{
  "norm_eps": 1e-06,
  "beta1": 0.95,
  "beta2": 0.98
}
Each number is 128 + 24 x the weight over its row's rms, rounded and kept within 0 to 255. Layers, rows and columns count from 0. Numbers have three digits each. The size before them is the row's rms in percent of the matrix's.

# layer 3 MLP gate, 384x128, rms 0.085, rows 105-176, columns 0-63
099:130154074109113125151129124138165163136131158076124125103123122131122123111166116107098124146058124116122089092099136129139137158124126144139110154123156095118138115146124135120116122153136053
089:164143122137146129106101084081090123092141134134150095090126106122145051083138156141151125116066158141140142134091116105118101167133132134133113154124136164130135123138085130122092154151121132
092:150145156136126063168139113130091143091111146120109115146160095130137102137098123105107087161110149122129113122124127086134121110135132142094081128150092159135188094153108112121139163158123117
098:110124096153123167146130181135107131139151124120152141125119119074119121128162120160093088115082122148166108139140115124140156137112155139143132111097125110127121159119124113118117139131103115
100:094137148109129127116153113161116112090158117102072176186156157125127163136097111154123116151114149081128136118110097115101130111134161122115129098182121139146126117143116133169149143142150120
099:150090111102154120132138140111101092163153120111157131142125120147118138149145121175101130142123106110112134115126096138142168143142155088147133137126136149111124117141116122105146131092080114
112:125145158108096132124157152155134173100104100124132089163126131148133127121143069123102128112119143130145150129147134144130135057105107158096120100116117142099132152106162115167127124169099131
104:141122122143116159138109124135138130158107118121126135121143101107118158137152084160074128119063136168117145116130157095145108132131087171146160152094112112163183089141137119132094106114092119
092:120143103136127158185137166155173132135131068140102177147170161111177114139139115087117114075142124105117137115125150094106120145141141114088133116127103122114118109126166134138135155169165129
098:122158163121115147131132171121130128100151099103137152096155099122111084098153128142105140104190073135109073124166148124150085112130111098094120125135143166116141177112131132115120120128096124
097:167126126151098155073143155142142131111192153126066134142144124113119128145137117125113127083150183110158109152150138137095124124154177119101101138141127095105122127130113138127127118153130157
095:122071123121107169180137118140128151127111098150113064169119120132110123165145156109087113134133106118115097135141102117166091135132147163114091165072131161129139096149124117105130154127113122
101:090125118086157090135116163124135146165128119137147156111111159093131130134156132165101124129099148110179096134096164085126124124135132174144133087153080107118109126089117097174180172153132139
113:066150092095132144125139132159102158106083078118137147178129167103143113152145131171112129084152169133139135092134137127140100063112094117113112094127089157155123104097136115106152125128126108
094:170108099140164141112082138132181128178103101111129129120167113133120130158140149095126130164119177093124147162105125121126141110097093112100093127124129096106148125142103094168110123118107109
093:134123101116158116155121092099126120105152122138142130112139144121097140086113063162115108143050112126163128104124119169118130132122116093123122086131118165151139113155108092130141132132110139
111:102151131087161138090119142172156151073111163089157107095104165126194143140151103150125120167115147102115137154090103147089130120115106110165110129127086112179104121108140118165107113102137170
101:118134152137076136171136126121125145107149099117096162165152099112138133128113115127102099113107106111133089094154150122117091185130125128104170183129156121130156126114131101122120113139107121
090:105087147128161082129136118101110136105125150119136145167177153163145154132119117136131097164135140104126120151131157117111140187118144145103071117144116143123149124112113113120114107110122131
099:134111149156163082109114091154168134137080120105075110092171134128103130111158143136163113107121101111092130093102122135137124164131138144141138121120102160165133140108117140156127114155143083
097:096126129110104146090137140144088130123108099150109125115120069154174099154165144204143125121111123130152126108131158127121153075121139136128120135156125114146112119112125110096151128129073133
093:159144121104098165116132131128122119134142095095157138147145171143090159171170145113108105100096108115141116117144095097105132139146161071126099119117142133084150154135131111141141132131129131
101:123143174099130112120100162156123130154136139122094114147138108130124127155145121106097146119165151117104166133097148134105155085135137128115140143118146129118101131132164098123097094146121108
086:117166123073098134159167091128127123106154174118121100148155132112143138167129110128105116119148133131156113144149132098095122119149134106110148127159129139163125129094119113126153126122136134
104:132133146113104125102109111097074140086141140169130055138132136126105128140136147173089123139157129105165143122105189128108103136112106118121187101146125158111147114116163124110138112149142111
104:108130093119137107158113179110119109108135140142111152115091078107144076167133144164103153157120106100126176116146138115129098059140121115180144187108139111090092155129123156129099146153176139
103:101147094109115170137162128154124113158169122155081089145114161153139107096133126158113100078134119096141126149132130126124103095111136098141099098131114124133107169142151138088149118167117106
101:101087121147096124161115092141162131122092087139118141126118130093175116121093111131123103144131109144130159120149141101145116129111098137124112101095116146145101127112147132159138141141119104
103:132142117096148139150144092175124106165154110111158151106117147141109160126104130152149125110117154122124112103081116155148127074158136123138156149113100085129100150105134131146119118140117130
097:151118073123149156113133106102167118148146137146110127110136125124112102104136157130117107168103173111104121122105138096183105138139111154129111123120136089124106134146098094130096165153081080
100:132147158106122110173148133139137138124132134131150103141112175118165119178134148122114122133134141091152141117099116167169121116120137112120109118155126138125130137143194102184151111131121114
098:115175111118114148142145139146141157171114136099090089108136168122135133101120120161103155091112127163124096125165152134127122121114106110164140115140129141143123180146119137110123159191129119
088:111122149125092116145122101108147114122146112139118051137132132108090106132159187115126105132126161155088101149097145102112121110134171137115109123126135078139122169148112133134145126123150154
105:105110073133129116116126140162191144144137140098085137105106115095110142108131089139112137103125116111143117136090138125107094116119072107129145116185137104150173120140131149105101119156133089
104:135127154117097121068110125118105171128165137121148086125092113123114166092137161119112104094128137164091095119120108146134105129142097128089119131083110116135151152133134168109158108143082158
111:103144136116133123136072113157119117157098144135138150129124108118205127158137113154120130131149125138084116151120123155172118133089098123138113101126108133117147124162095122157166103135170159
102:143148137129108158130104135154134097143187109117096168136161151105147126110180078108104120106156119099113071097142159106148111149134140127091165129138141108160127125155094149150125144131157101
095:112136071136143096138090130133139114108149119133158146159117142116122129108110116154105131169108130152154108106122153125138158131100122135138098108131130109120096097139181186185121118157155105
100:146123126120120121115127143151173156103178060159144069131121144117138105140141098103088083127109170111150148102107115148122107092108137136117124129123124112070116124123170159177124147115149091
103:107154088093123146156119102166124121145128120128147133099129166131091116191165156176113154137127109099158127137101121114144134145134096090155147146103080105108138116139119146138156146131109101
096:138128151127132142111125147136175151115138159143172171105085137110148125141119119137156121145119123137121136142144096103143143183078114128094133117153140109125110129111167126123112156175101169
097:154149152109138169131128148150109106125131107155122167140120163124127093142148125158137122121108164137088157121158120098162138111141146117112115125147120198094134145123133098106121176156110125
100:123156135101076151112147161161129111147171136138154158162164132080129110133138061141138080128115113175130099105138143127125119114090141099093093093171119109143119118136143093190123115133140130
096:098105112136130154149124186125124125083142125103146151121164116135160120103181112148154079149099133140143177136219141116112139121124096126132155081154147174068101126157157124127147116128103152
097:110122113139112144127111140162127117148131110122098099149170132145126145097142101141115125127120138104153141120136133131149095131175110132105123106108204109129089143145173128089118122115135130
104:141127074150163114136129120143134151136091112101160135166113132124115150116137153147108122167080105187126145139119127165131120160103120079148163128095141101158131129084143122084172148133096113
095:150121139051117149116142112137177129101106101132127161127143114108133149082125086166131095123122120094113094114140124172130149095115111108108130143134103141104138118101142081152156109162115131
103:116154150048089130149145145130105125144068147110118096091128146129170166124173146156088121090105174131136134120148122162129144102147144122156094108159122128149100159126131158119137112129146179
098:143128178089107135120090149166109140088145106141128114166132168111114178138175092155088134115123154119155083134110134143153139097156164105085138118138119121117115099101129122089126101110125123
096:161138114125181111131142110137164115126120119132156135138173132119138177148162122116126088167134107174110125160139148144141115106111100107106125151136105149158144074133156176114134112123150094
114:102138132118161140133129131133142112140118153131120147137119142109150097153150120106102134094121142116123126090083164119083091091112091141165132142101159108126081122131135120075114170147150124
103:124116160130176119096115121158099125164115138115155176148124143178147136182160115129126140139144106110125123097107125148126122165115152101124107117102071117141115131120125105112124114113147148
089:135171103132142145129129130120146104165108165116142109154079137140146102099158115168163129135110101069132142115111122109155143157112141133154140139121139168117118135160120164123087154143091125
093:107147095166147157088135134105114142094168110108106162121068130113081160127110109155102119092111161093139135154095136124128083136091121107119090138108134146144128136139118088099110103157164121
105:123150089135133127120131102126180142132177139142098137101161169126150154133131145145106094111106133158102123113096163115129095086131115113125146118119163102156133195124142153119163101164126120
106:145146103138098123148128127149154178113095109168124110105101089107143119133168119125127100160121144135094105124149121113118084106099150113137116111106123158166151144151125168140205145139116162
091:140107066154115123168125134135141143113126150115089124079175125138128108119118151098096108090137168109149152150081138128141073141132154128117106115146133117128160133136116119139104137136154109
105:140148139071120134166111128142149161117105120138111153161134083105137147102128092110107149133087144172141108109122118130134097134096153166148196126101157137177129128117126095143184120146110108
095:104135097127109114063129096115109112119144108105156127100123142166123129147137135126093122071157146130133158123183078126127152092150141106127140178162145112127161124131136142117109118109114125
098:135153148122119144145113148155155174122151122148100082112136179095129074111148117102113124111109112149138106123146133133156091110100105142136129105113153136127113174141097108134112152177122114
105:137090142171130113119150174161134112133129093130165148140172114145142114100124129126105116125144161116147091122132166179141184135106143103111100121090115113115150097118133147098140117150112130
092:124125108090092144103109133159102120130148097118106079132139119102124110097120166106118118124098158131171100117117115097149114115162097158150101142135104100117127142128119158123142177138163094
100:087137099115091127139147162148134150102175142120154081149096149129084113113122099116124102134102137141149148139130176173097092138139100149143123102137110106110110156093136146129132153155146115
107:141152098103153151205105127137134105123126135158079149130122136100085139114137131124095145097111177110136132168116125127137092135157161128120173102167153142100123174133161067116145106151150097
088:179090141131083111163128141090123088115138090138096084101146144158097104121118141133127086157134138124119106080122128085102178139127141131122134160124117111125127173131091098085104092118141124
113:099141114098122148065115141135160128125112148141149130142087161150145115138144121191140158093138143119158167152120137123178080148129125106169111100130151104113132118102151147130150106139129132
100:119143140116099133116135109160170156140161124120163119123109196109102124107131097114112101098105110074120119117133156122127097104149100166139113126155142139175163136117122136090126153156157105
095:171102133104108127130110154122121146140137098085111170153101114134078128114141161159144137156133177174063149139132114120126101133150121179162142145121141125111144108120102116094157162130120149
107:118105124134102161150142157121137127153123090095160157115131161154096106132147106173118102131092162152155129099111110116115147132153130134141130120088086120128125113116124094126095113103134144
103:151111167122101102087124122141133145113119121138125120156109120070151159105152091126143055144122123135131090150132133085118099145109102130076127137107160119123155113139136108147143164118133103
104:154132109115145159137140108124151149171195133138089107149133093103135110120122140122171125085088127149128126151131160147101137110129119135152130162170118122126179169151086152140119129152123115
091:097168134150143172089093101154117183165118122158124139102160081135100123100109091131130138131110160143111106141137112130157132126144106152140101152130138080142122148090129117159166127137076119
# layer 3 MLP up, 384x128, rms 0.086, rows 105-175, columns 0-63
107:075144113141161158094102136154132116110109139165111141179085115110129131166095132132123117091134129136115159148138119156089155126103074093100131069153127128175134143114154125109164128118105121
087:137113128132164117089160143151112125124147109129139184085117120124119153129143132149132100118107149128102109112153190121117098106057097098161139093153142111116117161137128100136146116172146129
085:111110124103155135119125086115144119132108139071107166108098150116101110147137166114162129101136136149083128122143130133114119120084160109119105096126141168129110098119142074078160153081156105
101:148127135120131135167159161100155095113147134127131119085105087089107112147139110158088096138083086134195141112101107168165120160133136164135134105117107117111120129157129123091104150103153148
100:129147127120114073103154110114125087118167156148120148149165165124150152122119126107102140139126094169139133093121156159099155121114097124167107103113125116138118121132145155182132126122160152
088:123125077141178116086085096107140136133137139129120127110123177142120108158186114161126111141144119117138165105118158176178109127112122128139147145153106128135121132193143140156097173098153093
107:136109155131178121118140162108129091133126164099155144140112081092092089162129125096132144117109133137137102132151135128133147107082096137133107118140115159124140152120173134124130151095151145
100:123132146105137153102116145118089122168112129145097156155108153134140093135125098109165138166146187108106080140136130133156118078089090113145131134128162101135154156131136131109150122162171083
104:130101132138139119166149148121120090141154071128119130143134152147122118124105119077135142130174168088145120096097124128157139129124139179128089109146141115125095122130095128094120141102183161
093:106072093142146117118132141155131128157168144118142119128089127129135157149176121161131105124109134135115149144144133097096172121108150153107163110081134110133145131119135111130188145135166205
089:078185089119115136166114121117122163103158132162122132098153134128135137159111125097151075105122144171116144121178135127129080137121136134118130137171141141108107077094130121084171117099138131
091:143135114117157143140150121164108164138133097121123114136133149160177142114138114143124132114102125150138110125152116103154132143146157152140142189077107133136127108127119124130140088148096160
109:143129115106138111114108120123100094153178126164143081117070117133095146111105167157117123164139165092178116130105104100146121100085125136155137138121103117072139099134096109164109191129151133
114:134156147138126089108112129098150143105099142169120105127135104114131117128140123105144084119144121097127147127172139141168136142142118147162092203122163180140124116102116112188122127151117124
089:133141152144151143130098104135069130121162099095099154121105107139112077103125119163122089157167152115105131118129077100118139172084163113106152148127142101114157144151115095140161123135144153
099:141164148125109115104076094111116127119129107132107098056147151137120086164121145134122126161092156099158156124128157090095152160134094113148144128118088127117124148132112166126130165098127109
107:137124164121085114056117125139120132099141152122101125108123157124086148123063123132123136115155115127089107101141146123125149145115116152142168144130103131171150127144157139136105126118124125
095:134099111120154098123130149121143139155172130136117181112150136110096154077112101092131120112153093150126110140139153137074105104111144113105145150147162120113159134109138161075155130117144100
086:142077127125106136090135140074131160134090124168162120159104118151121158124118163136136111163150138126146113113136113166127156111141146098111090100134128076129189155130146135093132135125112104
091:108175145123114116091104139139133129158133119105097075089092116107082112123101132166125137110098138164125118108121147137141096119122131102172149105124115140168168128101130177125179169114162163
099:140114096128162103140057126162138138105140167120089149137160150180123153165143104138138122108109156139128096114142130129128126113150125120150147164113086164129150121111121160171070160146141145
095:083122081146123133131110148117163139143115151119123191112097147119100145121126127131114116098134094095102143133143096139149159136074100095138082143143149147125148151140128092133115134131115143
089:183085176144101105157169204125140115134131138128126100118119142106112085150110131112101141104102084143127133121170145107124112133135117128100141122085135116092104142117115134111146166144115106
098:126093141081141142119153117104096132136190114098114092092164108153113102107115118132107085118149109157105104102146122122098184159140133126100138126147105124139117114137117072113129140106124138
101:135110128137091133102078129102159082174129158130134165128135139091110153060133130143145128145138095108130137133091136109086120119132135157158146120127131083149131108111119149122120115111144114
091:095103145130154157154178131104113143086134139170117123091145128121128114128118137109134144142157089081111154141177145108103089161074124142091106133169124102067143099133101125146153130151101112
103:112149124115185132160106112124129115105111106141129101139083101116108148125104148155182133140114143117122147156119123138136120094130137123130160128085141147172125131101109113104140107103128100
097:103117121072126121102157132131128123116087122111161152131098151146163140130123100125125140141142118124121136128132118144102137107153148090179127085147140142138113151116107114110153122113119089
101:151108153175169043131119104132129156079125122130118120135125114131138155200127172150158135125123162101140116141127133142180130139110106109080134103109106117166165162126151148145135162112143139
089:101166135102137093118160131131149134121084144071142164117154110101138161136129116098163181144129128133148148157157139147100086141125127149168112145156061124143150088103156109130093102123116135
103:167131097144152104147115097129136118121155162133103155107138146115147106112105113143149130130100127102100091141136091103130092163183163113128081107128108161170111125180112119112129153160133106
101:126137121104112152126145186126125118078137126115106133152084132107127135129127137101136139118123113097102129136121174107124105116126081162121164144131122153118111170123117122117129147168110135
088:078119131171165136120101102097123113129127150135133139149141113121168120117065110127136134123143114116049186092164127136086101110141115096140150120098148096116163135138118072165123123130126155
104:105109148175112093095151130151168130127103101068112123134162118138101128159102144128125164121133126124133156101099166097088125098099125115137124145123127118113118125155140135157111143115126127
109:167103144114113092150111067115179125151137115146129131079151157125131107145146124122139095140124131159122119141128131128164106144150117154139127130185108110161159160117143101134143150144097136
101:153145155169095120112150168139121123147176153156122094098141138127091100091102118061160108088140171121124076135111120121102136115095152131092148125145137156145099153136132140096107109135168109
102:127168118149115122136125112140150132094078131138159139115152139122137125147106136140163133092107171112150120141118114159144122110152133108133140098137085186105114155140125151146151147117136117
101:145116104133108150110125161115135119094145104172112127119100090152093108132085126183119118148136154162145151079134124096160164126110121122138081117146150139100099125143140107150052161098140124
120:141117148091117141092140161105109119129173143153088157123128104100118129145100125115124112175173076149115132159138195146105122123118100138142135141122116085148143160128097115132136071109122131
096:184109134150099139122100109148133117142119140118175109169096147156106105095104148097121117103092144145149160147124129140085139121126119124104159152121161109160137097132065170089112151104115107
092:084138180111096116119106086143113134137113146151139109147086172182105156128197140140110168139125130162144098100141094128119158119142141073133159114122140081130167124121128127131134139147152161
098:130154133149080127088136136124131095109129112165136145136196181122139090134114172130108152106113101112102131160159136116145149135117134148146109154116145141106109122110100097132125135149092118
102:099119122117119131099126107124160149138124187144138111092122107122144088106111127131153104123162167135129132172133110107140114151171150145110127097115083138136145134107139138115084110118098139
092:110135107126124104154108162106133129147131152140163133152146107145126132140118123132127119120145155109137197158144113136141102150137131176096115119126160098096101118100141102157135091108186163
105:099099140136145141126124119146155113132102114142151132088157117165167147135151083121129144112136121135150123113100072126129096087158079122164113146117137158137106118110169096115097155136124101
101:156094173116105135120100148107085137111098116090139104139140113140151151125138128146162126132118148127111146131172109115175128072106084132133101129149125098129138136142151135138178164142150111
107:146119078104091142084154120125160101134110132146118144143123109119113141134065141163108127164103135088117096082114099105132157145121132146138146158142099173111106156129081124131134130124117148
096:156105104137180168147132117121159157122134107120121115108094095082170121135130148084139097127114097161125097107118137140121125131117124137118105161135105106185126153122150130139128096142118150
106:093097091092151117097153105139142123098141150135146162172122137174186144143112077170152146120137149166107176135124123137095129118118119072107145135145119144140140167139141180131117157142082109
093:119121105117143062141153155104148096132126145111113111119126157132108135117130138142128153130103183142109143147127155099109096136123116195141128157078158136158130138131100123082142139157118131
102:144118106132110110186108113077112130118159149089126174098109163171116085093116178176141160122116124111105162130133133092175122121123171146140130127098124138165142135135149121116130145168139135
103:087169113118127106148151100133113118134101095083127148150120122102090139121145137090081139167134094186118075146086105101086134114121125150129108104129162133144154168128116122122136082096109111
089:115161102107109175122163142120127156162127142123118122167161100141112137123161115142189075085101112136149131138127144129138146139073132115139115100148117125175139125156135143141151135139087164
092:132129117149121183130144143108130112186104137126130117097152128112120080105141158176122117115088125122143106134095178136130097126162119110133165130107116125095114125161115092103135164123131121
109:133115118164192113176130083144132133138102156105124126109120088091047141158139132129098111149115107150128085127080100100133128108117141125108138125159108135130129152128114091083164082134142144
096:086118121133099159150141144110116108068094127130136074161130111142114121134128129176157130108120154112164163106109155139160102139157136139123142139112108119100125122096139127122098085141112147
090:105096133131089123170105155132116139109134137113119065136167123146166093146149134105154128149080154118133072145117111164154122120123132169113120120124119117143132103122103147150143139136141123
115:122092091150112138167085152133145131134085114152179157152160112134140118185110102143142175100124079096177134149074118126126119140134124131133132113121122142149135147124101140092127128121109119
089:123119113154144160143156164126139130124085202134141134114121149139130156059110136172129124136102154136094174130134132117128117097145104149118122124124139127125159105128115118155175137155135198
109:159166161135139133131134132143107105149127100110102095093165166111151094123126156101110142083162149169086180088112097086155103139135144109072142151159133107106100172138119109149093138134127163
099:113120159111084157149092090116087123164101134121135136117106124106125127136163105098109123127150126160103118139136134168168106124141114114134119148102144118103136128122110140113163128145106187
096:095102111105109157147104101134169163124108104111131106150143149136116144168160100154103137118121095146106155108132172134149120144110095135128195092121111145077135127132146100132155120125133160
105:132147171095151126189112114114116103112126094184155127150133154144157111153182138126096153143153094153128130102112109134125160127131109126120118126078123121105131109123122122099136089142119110
097:152140135124137120112106154151144114116072146098167120124132083126142139109121165164131111132127125119111133141123081121102131135095096120129121120144132105126138136104157137175182149119096142
084:120093162105151108136145166154153146168109131150177117148141154146144127087145130145133149160098121135121134163141149165095122097147105129134132074131128076174123089136129133081146086118149128
105:165146127159126124094107102131087152111150117154117142098119099162145122136120115142131131132108138100150155126164068136187082099135120197109141175078133133118151133108102142111122157095161122
130:099156144150119165108133126114098124132127156096123137171134168131146103129109152136125142126150126143109181147150134143106163161138090140138116126135137106132122083104155108124127124144091113
094:137127117137100136141099103133111168116123089103150148145141111115141056123123185153160098098126158150094162141122094117137124136157137152155121148144128110128142145128097147094131173123088138
101:099116111089071158130132125087130121146158093108103103142063140108138113128113163115134139138120135131076108133094130121131172106148105140136141154122121151131123125127111172125146124110191146
111:106134131109136120137123136172091139155110125084159104134113168122167157136158124118138139149097124148165128114118105137102125108131110036117126083142109128123139121148134131130127154111121149
100:113112136122134124115121153142070144134111124116129086131103095090180101148126138135181149157171108165113112110125156132120160137114127093215092123119123140123113114128120146101125107127127117
# layer 3 MLP down (transposed), 384x128, rms 0.103, rows 105-175, columns 0-63
108:133131091097133126140089138125126127102115098136104101114133159163155116114112138092085119111083113122092104107128126154124125164117094101136155124119136089111137140136149108126195127115114066
087:118143124153101081164077087138117119119132130144131065125112127121105083113122142086152178131106131147157103155113084142137140141195181168092133150135132114139104085134155145115138141080119127
086:131115120154099158095120131113095117131150137158119088129147085129142170075143121127135089120117079106168132154089112156162143158140117130139125143178156130153106126130163166166131115163100125
096:145152132124124088139134105104160130126145145097094116117138150182070154096114132128147113135164148087145163169104129137123120122155140099123142162117179143101129119104135125126115096124145154
103:139132120111105166122178110110135168102156115144122112160163143109109113123088111177156118151079130168119168155135120106160111159131195099100149135127107104126129121122116101134135106119119117
091:140128151086111148134160138133152129114131126121119122111083128147097138130123131135130142150123153091137134150120135117077131137142133118121105118123153174121147161029147144114117125134090148
110:122175103100135114128105142159143142115174142141153139095096171132140162115112137145109149149122154088168148169151137126132132169122117124152149151115137093100129148112139143092124151098137121
096:166135064120099135128063149142116106125121092142168135100150113144188136173144115127111137113106120183139135143121114118133155132125119123101124097126136106155151113177143117104170132099105103
098:142129171109130103060122094136120126140141171099135067102110092185123124148154156137124137193110128145115123151127143141085134146150147153152113141128124157111107160147119091105118120121100112
095:146167200135114138124116116096142168095137161107129091095166104139133109177148118110165153127148133128108100164118126140143104148118146093111097131145112167165120135137133151124136187106107087
095:168098146131131123104175135132133134148102135090141147177072154140123133106144169136148096132147184093138124120109107123112172106122125118115107141104153135135138121130140121155106137141140094
093:126078114109135133134152105100149109144128141126109119078105157117132150082126135094122107130148163102153118177124136156110134133122148160094135101120079187118127141078118092131100170141130127
107:152173131124105149089121090095132132118168131106100109116202099160105137128121134117146122182151094160099120093102134151091111129169132112093162142133126154134154158174119155101103101113160128
114:122138159126113129136177157156137085151127092182111136126133089136115112133097157107151131118113142135116144124147116141141135087131167160085131175105095091121125090105111112138159159114148131
091:186128159116131127120178159161157142153127160131170137140138132106149124132164176070119151109079145135149147166147171117102150159176090093130103140154128139121126103101148155102106115124093128
100:130141132113167157132161156101135101141138143087127158172144117121082158115117104142108130138158136123089134161133114119132135123159164129108077111095105173120099129101187114130146141132139161
107:117118140159138144149160117132161141125095171143127155136123138088086119127126128106153120191163129111151131109100151100130124118136166160132124108113120167114194119115124120108150107113133133
094:128109146107123115133156156118123094167174123121173077129102094117131123122152155167131148119109133112151156125103138112115161086117136139119106122070126120110094103158115107133135152091117094
091:160155111111138133152132136162127139137114111129086174115134126062155107141133115110151132141104172139136117136125117078147102137135133119156155147112103154141108102138127114164143169127187191
096:169130142137114107116115078130150114145087113147132129135174138121128135135143099095121123104127127122170135154114145082134137122131100132080158175137143084109123161134156116135069143132142141
103:117139167138139126102127160136083107136089134165121117134091123137117121130148134132129114113096161150127114088158135135099171066108133157132148145137147130125132105141085129154180130115082114
093:099109121127137101121131155124116147142147132155142111147157109110130116128088139102082124173156138120166109175103155104138120129178070149074151130143116140153130090103144128130121148113126148
096:132152103078103157104116078120098162154127135142126131134114155147103161128106121086147143145141165119144114083113131172091107100118149133100118129136130168134136134106137125121160094097129124
093:151124113136121157115130137147124117143109128121120156118144144159121113104181132160139145121105074118118129115113152143176103117064152107125103096142123149123125135153144148130135136146135093
102:114148171135156134147094162088094124090097127137144129130128153128145132147144107129121144116113099139122114146136122143136159126130132124174132154102106099105094113113172143144128124103098158
095:182151122154097150086090091143140134157127137073137108117128155126145145131138108143144128106118155140081075117122122155140120157166106157127166104179141109167106119119118142136106096120147134
102:138202085120142103103109156154132120157132134126142117151118129136138118115082094179108134130082135135158102150132140164117116182144087133133128136146111134082134118115123158161144123146125128
101:125103124218128120156146139149147128150128129154102118097099160126130139104107120125083117115122102178096155147119137141155129117117111148120121126104133084090122131132130143126111134148118152
102:167134151116141105135189103163104094114128153177120109114153126114090149147121109135138114144160137111106107137105112139134118082135156160109118147147121129141126136128101076100108112153131127
091:118126112142108155155122109152126145125151132135125098152122138100118122138107163149084104117115108120096119083125141119178162112083097144133120090148177126127089158149144155121155127133135133
101:137080118152105111103129097123074104157131103094120132122138110097126150121139127127094105115138106175118112057154135169125095126109118120098161152141128126100110109110136168107102133147142150
098:135104130160087091090075164145133157149126135141149150111086099144137120144104151096145111144147088121130171171140124162127097122147136074122106131144146086142119084129152147128110132135099124
088:145145102082109120146138171148121142145128109133111118114091169165136132117160083148140124162124149140179074126131111130198145134108119143101094157171106147163104105148144183106120114166134092
108:141122127086118126155124117106092104103142136150123138148104164177129140090155114121126095150106120142118141077114124120147153149171168137137093109095134112107094164109131148086167130145118109
111:178118142116079130116111109146113158157138136097112155145174067143121151169119110115113167129123113139138121144113132098122163197141143108136133114152134172171135113142188120121127143077131127
093:154119125153127116134108118102126090191144123134128129133117145141165138129141164145112102136117095147091097115113083167203127102128100149148113104101145126131119153222101161143159145129160141
107:154114150158097083128143126090116127184141158118066120101149118097119146105137098117118100129170137140105112111122141113171123125124145149149130124146108135098085129179102134127079121170148146
101:154120143128126160130177137126143105154123127142070140159113094141083150109138172112180144109145122127144125202102146126151124111125138120117130109109128143107094122105115131071141129089114188
123:135081158088132109080123139120077134095142132118111133113179166105151153135109135106089079137165117153122131118134139176078162095138146124136107149141119109128167128113128107164133106111129107
097:124114131127127117131121140165156098146122131138073131109150090060082144121123110139146126146113137103098139147097145133142133121141149135103122085099123159107131093081139152113100134117169150
097:128135057130089164133137136130147137119122105160078080139115140115135121148108102134144092115186160078114118156128101131105111114138142165109113107087110185131097137112103156095141106109138106
093:137102080136152082143140105111179141164109137086126073096095080111143126130138120144116103138135105141158107112084101139120121146117126143119172123153174077138133126151121130168124135115164103
103:144150171177106122156079137159113129126159108138128129137153120127135135117063085135108137113107105168125111118124122129095139132106161111144127122188123119141111138112102096100094087112124109
095:171129160133151119137169095076116136112168102119131154156153137096126110094153151177128118149113096103179085128110116125132128113159104128161156118134132169122119119123156159128085125136101130
111:120112114149095122082156138162142130132124118132146122165085098152139162118143133145144157126149165114175125116162135163138168137143117132102108116089171130091124106113177136136107108101138168
097:114110110097142106144109109096101127129114081126144134168115185117152089127128138133128157155113135126173145122163156086111170125134131133119125112103109127116133116117136109135119117106084101
106:106134094205142140154110113123114111169138129165122117118134156126130139154110143116138124135105092124107118116104137090097122104125134151150150130113124121122105118142101127075144150125143166
100:115151121098129079097138120119072117099141093147146144126155104139116126094124141178099142090149110106098151158143123131122135090097151120095134147101140119106169141094073096166112140108120152
108:104128152156163166094145091111117116086122112124162139133072107146160078125126148145126165091114099158111144136173093169114147115081107139145063130096167128172133139161140147132131146138102145
089:106117154129112143126120111095139193143091097134120106106145135111120153097111141138122080110121115159146142094123110146152144104111109116143181083172174129091128188116163134187108149086130129
110:142160124121113145135103142158093127114130129127100100144131095128116121145161114114172157125108125151132138186126107166112144133138159127128184124171140127164128138132138145159156087045145094
105:133099146116120172073136132142150128116105143077159133169138147104167114158175133126111137121127137112135113118168165128151126170120104098143131126155119158108090081125138145119127071099099127
084:151102174110147114146131121125110149137128095138139106077133128079139124158136159124081172160149125147155131101130139115095136123167128145112144132134126114133138119098126116125131153100126127
094:145115138131105117177133136123122166127086127145140128141172098137140110141154129096119162155127116123141172127143072097130171124114131143152172098167115099125133151107135149148160125096137134
109:119120157131095129162110148129137147119145145110140135139134103131098146101088120115140171104164137098118096148125120114154135183126142096158098114113099153119125138151109104112151107173137115
099:111140078082197120150091106107129106147121091160146148102147106136120143107144110119099130117138076163085102147099141151144135108103151111144103136124141121142142171172121128137174159132143080
092:122139163119137127096123098139101150104105118123139177147080136109085136136125139154124123117174135134123165128129135094102140119142137117143122126119102135104115135131148132117121133126108136
121:149143107137127125122114168092152132133158158139182106172076106120159112151123121146118142117107141143156130147170143080146141140122137133125081142145153103138095109159150132134129110124132078
086:108143160146112120127123124138117131116154085137107112157128095121134102181150112123143107140114105112110128038135089114096085161097140117133161099183126148160110163113110153108090111106151113
108:110141106109113122123130128131068102104118161135109147133129062170132176099106159193149122117166128079090159153124118143114168156150150101065099155146151132142126153119161114161099130097129161
100:101126120125161116109150134135130107096145120139121117130111157106123110120101167170138126136128131142136156110136100146127126110120160145150154092147170137091108115134088122135073133092144109
100:158093135114105123133125131118078120166147107104103114153128145108140150101117175084115121136119160131113137093165146089109129122145103141146118145114095118102121146085135102117165123173153150
102:089141080071097132104125146140138107098131154166154093142145159115128061081141134138087104145101096116110141158128146161102147129178116154114123149132091156154100142084146101127120118122134129
102:151124097110142114152119110123104140109160115137082143121146180128124130151141125124116103117142164142116114135124126172113117151151133132114161147131166131097136142130130129111174106128156128
086:150134081129110163160119105116114093099163116128132127132098114122130120192097112080121125126103159109120103088133110107132148144128175134121108173138126128115127169173121144173109149106123143
106:149137148106111137189165179141170115141129116087079167128121117113127163112125084134106134152129123136141143087112179079123117147139137081157118097126103147161117143120109102101143128167120119
110:117134113107153157078151101130164135124158150132125138152095176130145146115146134113111120129101114083120175176143136161132151131177096153119110116156187110148130103107132129106111110117115097
089:130145104093132118125141131113113092129140156124111103136114176075106185133118085112093154163128124144142110089136217140118126137116096103122103115134126149126113156131149119156155125127170154
100:128099141121121109110106162137106157129110111129134128139160126126102114155128137111097124144117115143150150083168087145165129132087157149143099145140114096114094110212141129136105166115144091
108:190095155145168101089100146129133113112087109138168111147156130132124153146124117113156063130123132123148090103102171105108109105145123157065122149115167132103145131132139113123144117128118102
096:116117118119131128109130132102152086119109127154137135130120139124148159112130119131114076098089135133193163186126087131126149130137087150092146128144115068159161105127126136154090108107125152